config = dict(
    n_head=7,
    activation='tanh_gelu',
    init='uniform',
    weight_decay=0.0076,
    final_lr_fraction=0.0,
    dataset='wikipedia_en',
)
Each number is 200 + 20 x the weight over its row's rms, rounded and kept within 0 to 999. Layers, rows and columns count from 0. The size before them is the row's rms in percent of the matrix's.

# down: layer 3 MLP down (transposed), 1792x448, rms 0.0747, rows 1157-1171, columns 112-223
# up: layer 3 MLP up, 1792x448, rms 0.286, rows 1158-1171, columns 112-223
down1157,100,192,211,221,197,203,194,167,192,203,215,181,224,205,232,224,214,202,185,233,196,215,183,193,193,195,200,186,200,168,194,224,222,168,186,240,199,176,223,189,234,207,204,219,194,199,183,137,202,174,221,239,174,207,208,198,204,211,230,221,202,199,214,205,226,186,171,216,175,202,183,211,231,191,161,215,201,199,220,189,191,206,189,179,188,221,204,201,202,226,173,205,223,181,211,192,211,196,211,215,229,209,187,222,166,203,216,211,211,193,208,217,189
up1158,099,204,197,209,212,219,170,194,173,199,179,185,212,171,237,180,200,182,213,223,173,221,148,205,213,181,173,223,200,183,188,227,216,179,248,215,190,208,167,181,212,217,230,220,165,194,199,199,175,188,191,226,213,218,204,218,202,170,203,171,220,196,232,229,179,216,230,156,211,189,193,220,195,217,181,183,206,208,199,192,209,227,168,200,183,204,227,187,170,184,186,204,230,182,195,203,207,203,230,181,200,188,177,203,170,198,178,215,226,211,212,233,193
down1158,097,196,139,186,197,235,181,193,227,227,191,195,211,192,153,225,239,188,216,195,200,217,213,204,222,203,184,189,183,176,189,217,194,205,189,190,214,164,238,236,186,226,224,247,167,125,203,194,223,219,230,212,219,222,187,177,185,220,169,187,191,247,180,184,182,167,222,168,225,213,178,204,194,190,194,218,180,226,198,181,207,188,212,175,201,196,183,209,181,191,189,188,236,208,200,171,201,207,179,174,212,224,192,213,182,223,218,184,188,194,209,235,210
up1159,096,204,197,175,199,192,265,201,213,186,207,203,222,213,228,247,196,206,183,176,180,202,193,232,196,226,232,246,226,191,188,208,179,190,190,187,167,224,199,205,188,239,170,221,213,218,218,193,179,212,219,220,204,203,256,206,215,187,264,173,169,211,216,186,181,212,200,226,204,188,178,238,188,213,186,189,153,206,194,176,178,176,193,203,223,198,193,250,180,179,206,209,211,189,214,213,191,185,211,193,200,223,209,188,214,210,202,222,199,180,180,184,203
down1159,099,218,200,210,169,214,194,225,187,187,173,199,172,187,195,222,187,167,191,197,238,200,178,176,198,175,185,210,192,170,176,204,193,216,194,190,148,196,232,205,203,216,182,194,185,181,222,212,175,237,197,179,207,200,227,213,178,226,192,198,216,199,191,208,197,184,207,239,166,183,217,220,174,212,245,201,185,185,209,200,208,177,191,214,223,237,218,224,195,198,208,191,194,186,200,209,183,188,202,224,231,220,189,207,191,232,173,209,210,195,208,203,192
up1160,100,191,207,215,176,230,170,186,208,232,204,197,198,212,190,215,220,198,256,161,193,196,218,200,188,229,206,196,206,157,199,206,173,184,207,181,213,189,226,238,215,183,186,213,198,172,232,206,174,216,213,206,193,226,215,200,146,158,187,193,186,201,189,212,182,193,203,195,186,224,218,226,202,194,203,202,157,204,234,204,219,210,195,231,238,194,197,221,201,235,221,205,197,192,188,218,188,232,196,187,220,206,216,203,190,206,248,191,213,205,197,195,224
down1160,097,220,197,189,229,189,199,211,197,232,203,209,192,216,193,217,200,222,206,229,178,194,212,227,210,218,197,210,208,187,176,176,188,201,175,188,203,205,197,239,224,193,191,213,147,214,199,204,183,204,190,185,212,149,204,230,190,213,197,196,140,184,177,201,160,189,201,149,169,202,192,223,177,162,214,158,187,181,198,200,186,190,191,216,240,198,211,239,224,215,212,213,158,210,193,210,185,207,222,200,201,205,226,215,236,203,169,214,186,208,186,198,187
up1161,093,215,216,241,199,223,220,210,212,202,203,208,215,210,204,215,220,178,169,201,184,223,198,180,216,197,176,214,184,193,222,214,228,203,206,207,213,236,181,226,223,211,204,178,212,208,193,220,158,209,213,214,258,201,177,171,211,184,179,179,185,157,176,211,152,221,188,184,189,184,195,233,196,215,173,209,213,217,225,178,181,205,205,186,192,166,219,210,217,212,190,215,199,216,144,185,218,200,196,216,183,221,253,211,199,211,195,167,214,208,199,194,198
down1161,091,205,176,185,177,213,208,215,204,245,196,211,217,210,189,185,179,168,190,187,170,211,182,146,214,196,213,204,177,210,199,190,202,187,195,183,216,200,222,220,224,173,176,219,184,188,210,183,226,183,232,179,219,194,241,204,175,189,209,172,186,173,229,214,210,206,203,229,210,196,181,228,192,205,234,184,191,195,170,210,195,177,189,206,209,193,156,151,163,202,226,209,195,215,186,146,195,184,207,219,212,222,201,222,181,210,197,203,194,202,200,176,236
up1162,102,198,216,203,198,172,205,204,207,234,192,220,201,218,192,215,195,226,203,218,175,218,251,221,222,196,200,179,196,171,166,234,239,193,192,169,191,206,206,199,213,169,209,243,197,196,242,209,204,190,220,211,172,180,207,196,192,201,209,212,232,205,187,202,198,201,190,203,194,212,236,184,213,233,165,191,174,235,196,178,243,205,210,237,210,230,164,200,179,238,236,193,201,202,218,237,203,225,187,190,173,182,175,220,239,187,194,180,217,203,201,210,190
down1162,095,190,240,208,208,213,205,213,216,193,185,206,177,227,223,199,205,208,190,238,199,233,205,198,188,196,195,176,223,172,185,205,157,191,194,229,213,199,199,198,174,214,224,176,209,211,212,208,182,171,209,172,186,206,208,207,224,199,241,200,142,187,186,220,230,196,176,209,201,215,195,213,220,222,202,226,228,196,168,209,203,216,193,184,191,221,198,224,199,252,202,185,180,230,224,230,207,235,216,203,200,166,155,200,195,146,187,163,229,214,169,204,215
up1163,095,151,197,188,218,213,222,214,177,211,201,182,132,180,194,187,228,234,180,212,170,182,211,180,197,181,224,231,220,216,188,207,208,201,172,209,208,222,219,199,204,155,176,214,199,169,166,193,208,178,211,196,205,212,194,175,178,195,226,201,191,198,217,216,206,197,160,221,210,191,223,194,182,202,194,176,224,228,196,198,203,203,208,186,216,186,166,204,236,216,182,180,193,160,177,202,184,218,179,224,209,223,215,203,200,208,204,206,222,193,199,176,225
down1163,101,201,224,194,207,236,224,187,195,177,160,175,193,215,200,202,211,187,193,176,188,211,214,183,199,169,198,200,162,214,212,191,219,198,177,214,214,204,219,247,204,203,213,190,187,210,200,188,195,191,272,223,181,198,214,155,215,232,213,224,202,210,195,192,199,228,191,185,208,216,203,221,227,194,206,188,202,197,216,149,229,200,192,189,228,199,217,169,173,187,192,179,197,182,184,176,199,204,192,186,193,162,213,223,215,177,190,205,225,238,193,177,207
up1164,104,214,218,183,187,201,207,183,195,202,193,177,204,250,185,206,212,223,245,207,213,184,219,209,214,205,177,184,167,201,211,178,226,212,194,167,233,204,216,204,200,235,196,188,227,202,186,174,200,184,180,224,189,236,205,198,231,169,218,185,192,233,207,207,177,206,186,212,197,193,183,185,195,184,206,204,189,204,177,201,195,230,213,200,206,194,169,223,222,211,205,210,225,186,222,209,199,183,178,194,181,220,212,209,246,158,205,223,212,204,180,209,198
down1164,104,172,211,187,176,189,221,183,193,180,208,214,219,202,219,232,199,189,175,187,207,192,190,164,235,227,201,168,184,206,190,197,200,225,200,201,223,197,210,190,173,165,195,199,234,217,259,195,171,235,169,206,191,249,243,204,190,193,202,207,193,209,205,207,216,196,203,194,187,201,225,199,202,213,163,212,179,178,183,193,233,210,193,197,178,209,169,242,206,218,196,204,191,206,238,219,217,220,206,195,190,195,198,205,176,177,208,161,197,191,177,214,171
up1165,106,218,167,178,206,200,201,227,188,225,194,211,159,200,181,224,223,171,165,194,192,170,191,203,226,190,215,220,228,202,212,213,215,197,217,219,159,187,211,172,180,176,206,172,180,164,244,205,149,200,205,185,211,238,215,182,190,209,204,198,182,216,195,213,192,194,249,200,171,201,239,221,210,195,190,224,220,200,172,192,178,187,221,192,216,205,177,165,211,192,206,183,168,195,200,211,204,194,212,182,219,197,169,177,219,191,211,188,211,199,153,213,185
down1165,109,220,229,200,152,212,214,232,194,210,194,182,192,225,182,188,215,179,183,199,210,198,180,194,196,220,189,222,202,205,207,234,190,221,186,174,233,168,182,174,173,197,207,208,240,194,188,189,189,196,223,185,226,186,215,211,206,210,219,181,214,214,176,211,159,170,196,212,196,200,215,210,210,182,196,206,194,195,161,201,188,207,198,167,175,224,189,186,216,200,237,180,191,235,212,236,235,222,197,188,193,206,191,222,225,189,186,195,225,179,198,191,207
up1166,102,224,206,203,198,209,205,205,220,200,221,193,179,213,200,204,207,205,208,232,216,199,185,218,193,193,225,219,194,177,221,197,217,218,221,217,238,219,189,237,187,189,219,196,222,181,223,182,186,207,184,226,182,214,198,215,232,199,173,189,176,210,196,198,186,228,212,171,242,181,182,191,176,202,169,181,190,163,189,204,188,215,181,191,149,186,192,171,219,216,204,208,212,193,176,219,232,160,226,223,179,230,235,190,164,209,165,168,230,196,195,190,189
down1166,105,205,224,194,193,181,242,192,208,245,228,193,153,192,192,218,208,198,213,163,229,199,158,207,180,218,210,183,180,259,191,185,219,237,214,188,192,214,192,204,222,207,201,212,205,183,222,196,194,240,204,195,161,179,201,215,227,194,207,208,203,186,184,197,173,180,203,173,194,221,190,189,185,206,197,177,182,202,200,227,223,220,171,200,210,201,177,148,183,215,234,207,199,197,238,208,224,195,216,231,209,220,215,159,220,207,201,206,187,205,178,215,175
up1167,102,192,184,218,170,202,196,172,185,171,233,191,202,184,188,194,221,214,229,185,188,206,215,246,199,204,196,182,202,201,225,197,164,187,216,197,212,218,241,169,189,207,203,184,188,229,221,213,180,211,199,214,226,186,209,207,193,197,184,177,222,199,197,173,169,193,165,203,216,218,207,188,186,203,181,213,205,188,187,183,201,244,172,244,211,191,240,196,176,162,210,174,233,189,198,170,186,208,222,177,199,225,195,180,195,207,203,207,204,203,204,170,180
down1167,105,214,200,188,152,182,149,200,227,207,196,212,209,208,212,215,209,218,194,219,183,205,199,220,187,218,219,213,180,185,235,183,206,190,208,224,178,185,218,201,212,171,175,201,189,263,250,188,175,189,196,198,188,184,198,197,200,193,188,198,200,179,193,198,213,225,216,200,203,206,203,180,190,236,188,222,210,219,225,181,196,218,181,209,218,202,210,168,218,210,205,214,192,156,181,185,191,226,193,206,211,205,188,166,195,183,207,196,182,181,197,207,189
up1168,098,178,211,203,227,203,213,196,252,193,194,221,194,186,212,215,196,211,199,185,171,210,156,199,166,181,195,182,168,179,166,217,220,232,209,195,217,230,215,207,211,224,247,220,208,221,208,190,208,215,214,218,184,189,204,213,214,214,215,209,205,212,211,235,187,234,187,214,240,226,200,230,242,206,214,198,181,177,203,209,159,203,219,206,209,165,199,170,198,200,206,210,241,181,187,219,209,236,216,191,209,207,184,242,204,209,195,204,207,215,235,186,235
down1168,096,205,205,185,198,207,216,222,194,177,199,199,176,188,198,235,208,202,169,210,182,196,178,196,185,216,256,198,206,181,180,215,196,217,210,213,198,175,191,173,220,222,182,178,212,183,226,201,199,194,180,212,172,226,217,207,219,206,193,224,209,215,195,208,198,200,222,193,186,221,186,199,220,195,165,212,189,178,206,204,213,193,160,207,202,179,205,167,210,220,174,200,211,177,167,178,213,229,177,188,191,202,186,156,208,268,232,197,184,183,192,196,202
up1169,100,178,198,169,188,235,194,209,200,142,206,191,202,221,219,169,207,207,239,204,191,206,190,157,218,210,246,246,192,208,202,225,203,215,226,185,194,187,209,186,199,213,195,209,218,194,191,188,215,216,178,180,181,198,183,210,198,196,189,218,163,201,220,184,211,206,227,198,200,189,180,191,201,197,187,181,189,164,215,173,152,231,181,171,157,212,224,203,177,198,194,162,197,195,174,226,211,188,195,215,223,198,197,224,186,182,211,205,225,269,207,218,202
down1169,098,222,203,184,210,213,234,187,204,212,185,165,217,210,205,194,206,231,180,195,154,211,206,203,186,215,157,198,188,223,207,171,195,193,204,183,191,185,171,238,195,207,189,206,176,206,217,206,215,185,274,185,188,174,166,191,185,174,192,186,194,210,197,191,205,217,190,201,179,198,228,222,210,201,164,204,182,210,200,194,201,171,207,200,217,216,197,227,234,196,171,178,214,177,217,201,205,225,231,223,219,177,199,181,208,187,189,189,184,198,229,205,196
up1170,102,234,189,221,184,238,223,188,198,189,230,236,194,203,206,221,200,203,167,187,175,240,209,214,217,169,219,210,178,186,223,190,189,171,208,213,202,209,166,178,191,183,174,164,233,223,194,217,179,177,208,206,167,189,208,188,170,229,196,229,204,184,207,218,231,193,220,212,175,201,221,208,182,215,223,174,171,197,196,200,174,184,194,192,187,208,183,232,198,170,184,196,192,196,187,218,210,186,197,212,178,184,210,166,240,225,209,196,175,209,150,208,204
down1170,102,176,225,207,200,210,229,201,208,215,185,181,198,232,206,208,203,189,154,151,207,215,205,207,199,157,174,199,184,218,202,200,205,203,212,203,210,216,221,199,198,216,189,215,186,182,176,229,180,207,167,192,205,194,197,200,213,192,217,212,212,216,206,198,181,208,193,216,204,195,202,182,192,185,205,199,149,194,203,202,170,212,179,201,193,242,184,196,203,142,217,207,201,223,187,150,197,214,230,200,174,212,191,189,220,207,218,208,216,199,213,214,199
up1171,103,226,186,208,209,204,225,202,208,206,231,191,206,218,178,227,186,189,234,191,172,215,206,177,237,197,207,195,171,218,199,201,171,205,203,227,194,204,194,180,207,187,220,236,203,212,179,153,194,171,194,204,199,164,191,174,220,164,191,243,196,235,203,216,172,262,186,207,205,209,208,212,202,203,190,187,195,227,198,199,217,190,211,188,213,178,206,199,232,194,205,216,208,162,171,187,195,228,206,231,172,206,214,210,166,184,227,164,217,213,224,205,154
down1171,100,203,202,161,211,200,169,250,227,218,193,183,185,214,188,205,229,201,218,202,200,220,177,148,176,210,218,181,211,187,219,207,228,193,202,189,175,175,194,198,186,204,197,206,184,209,176,155,185,230,200,195,219,215,163,183,211,205,198,164,189,193,168,171,209,234,206,199,187,195,165,231,210,170,230,200,199,193,202,176,187,227,250,239,184,238,225,252,218,214,212,198,198,211,204,187,193,211,206,255,186,214,195,231,183,178,198,147,204,222,202,221,185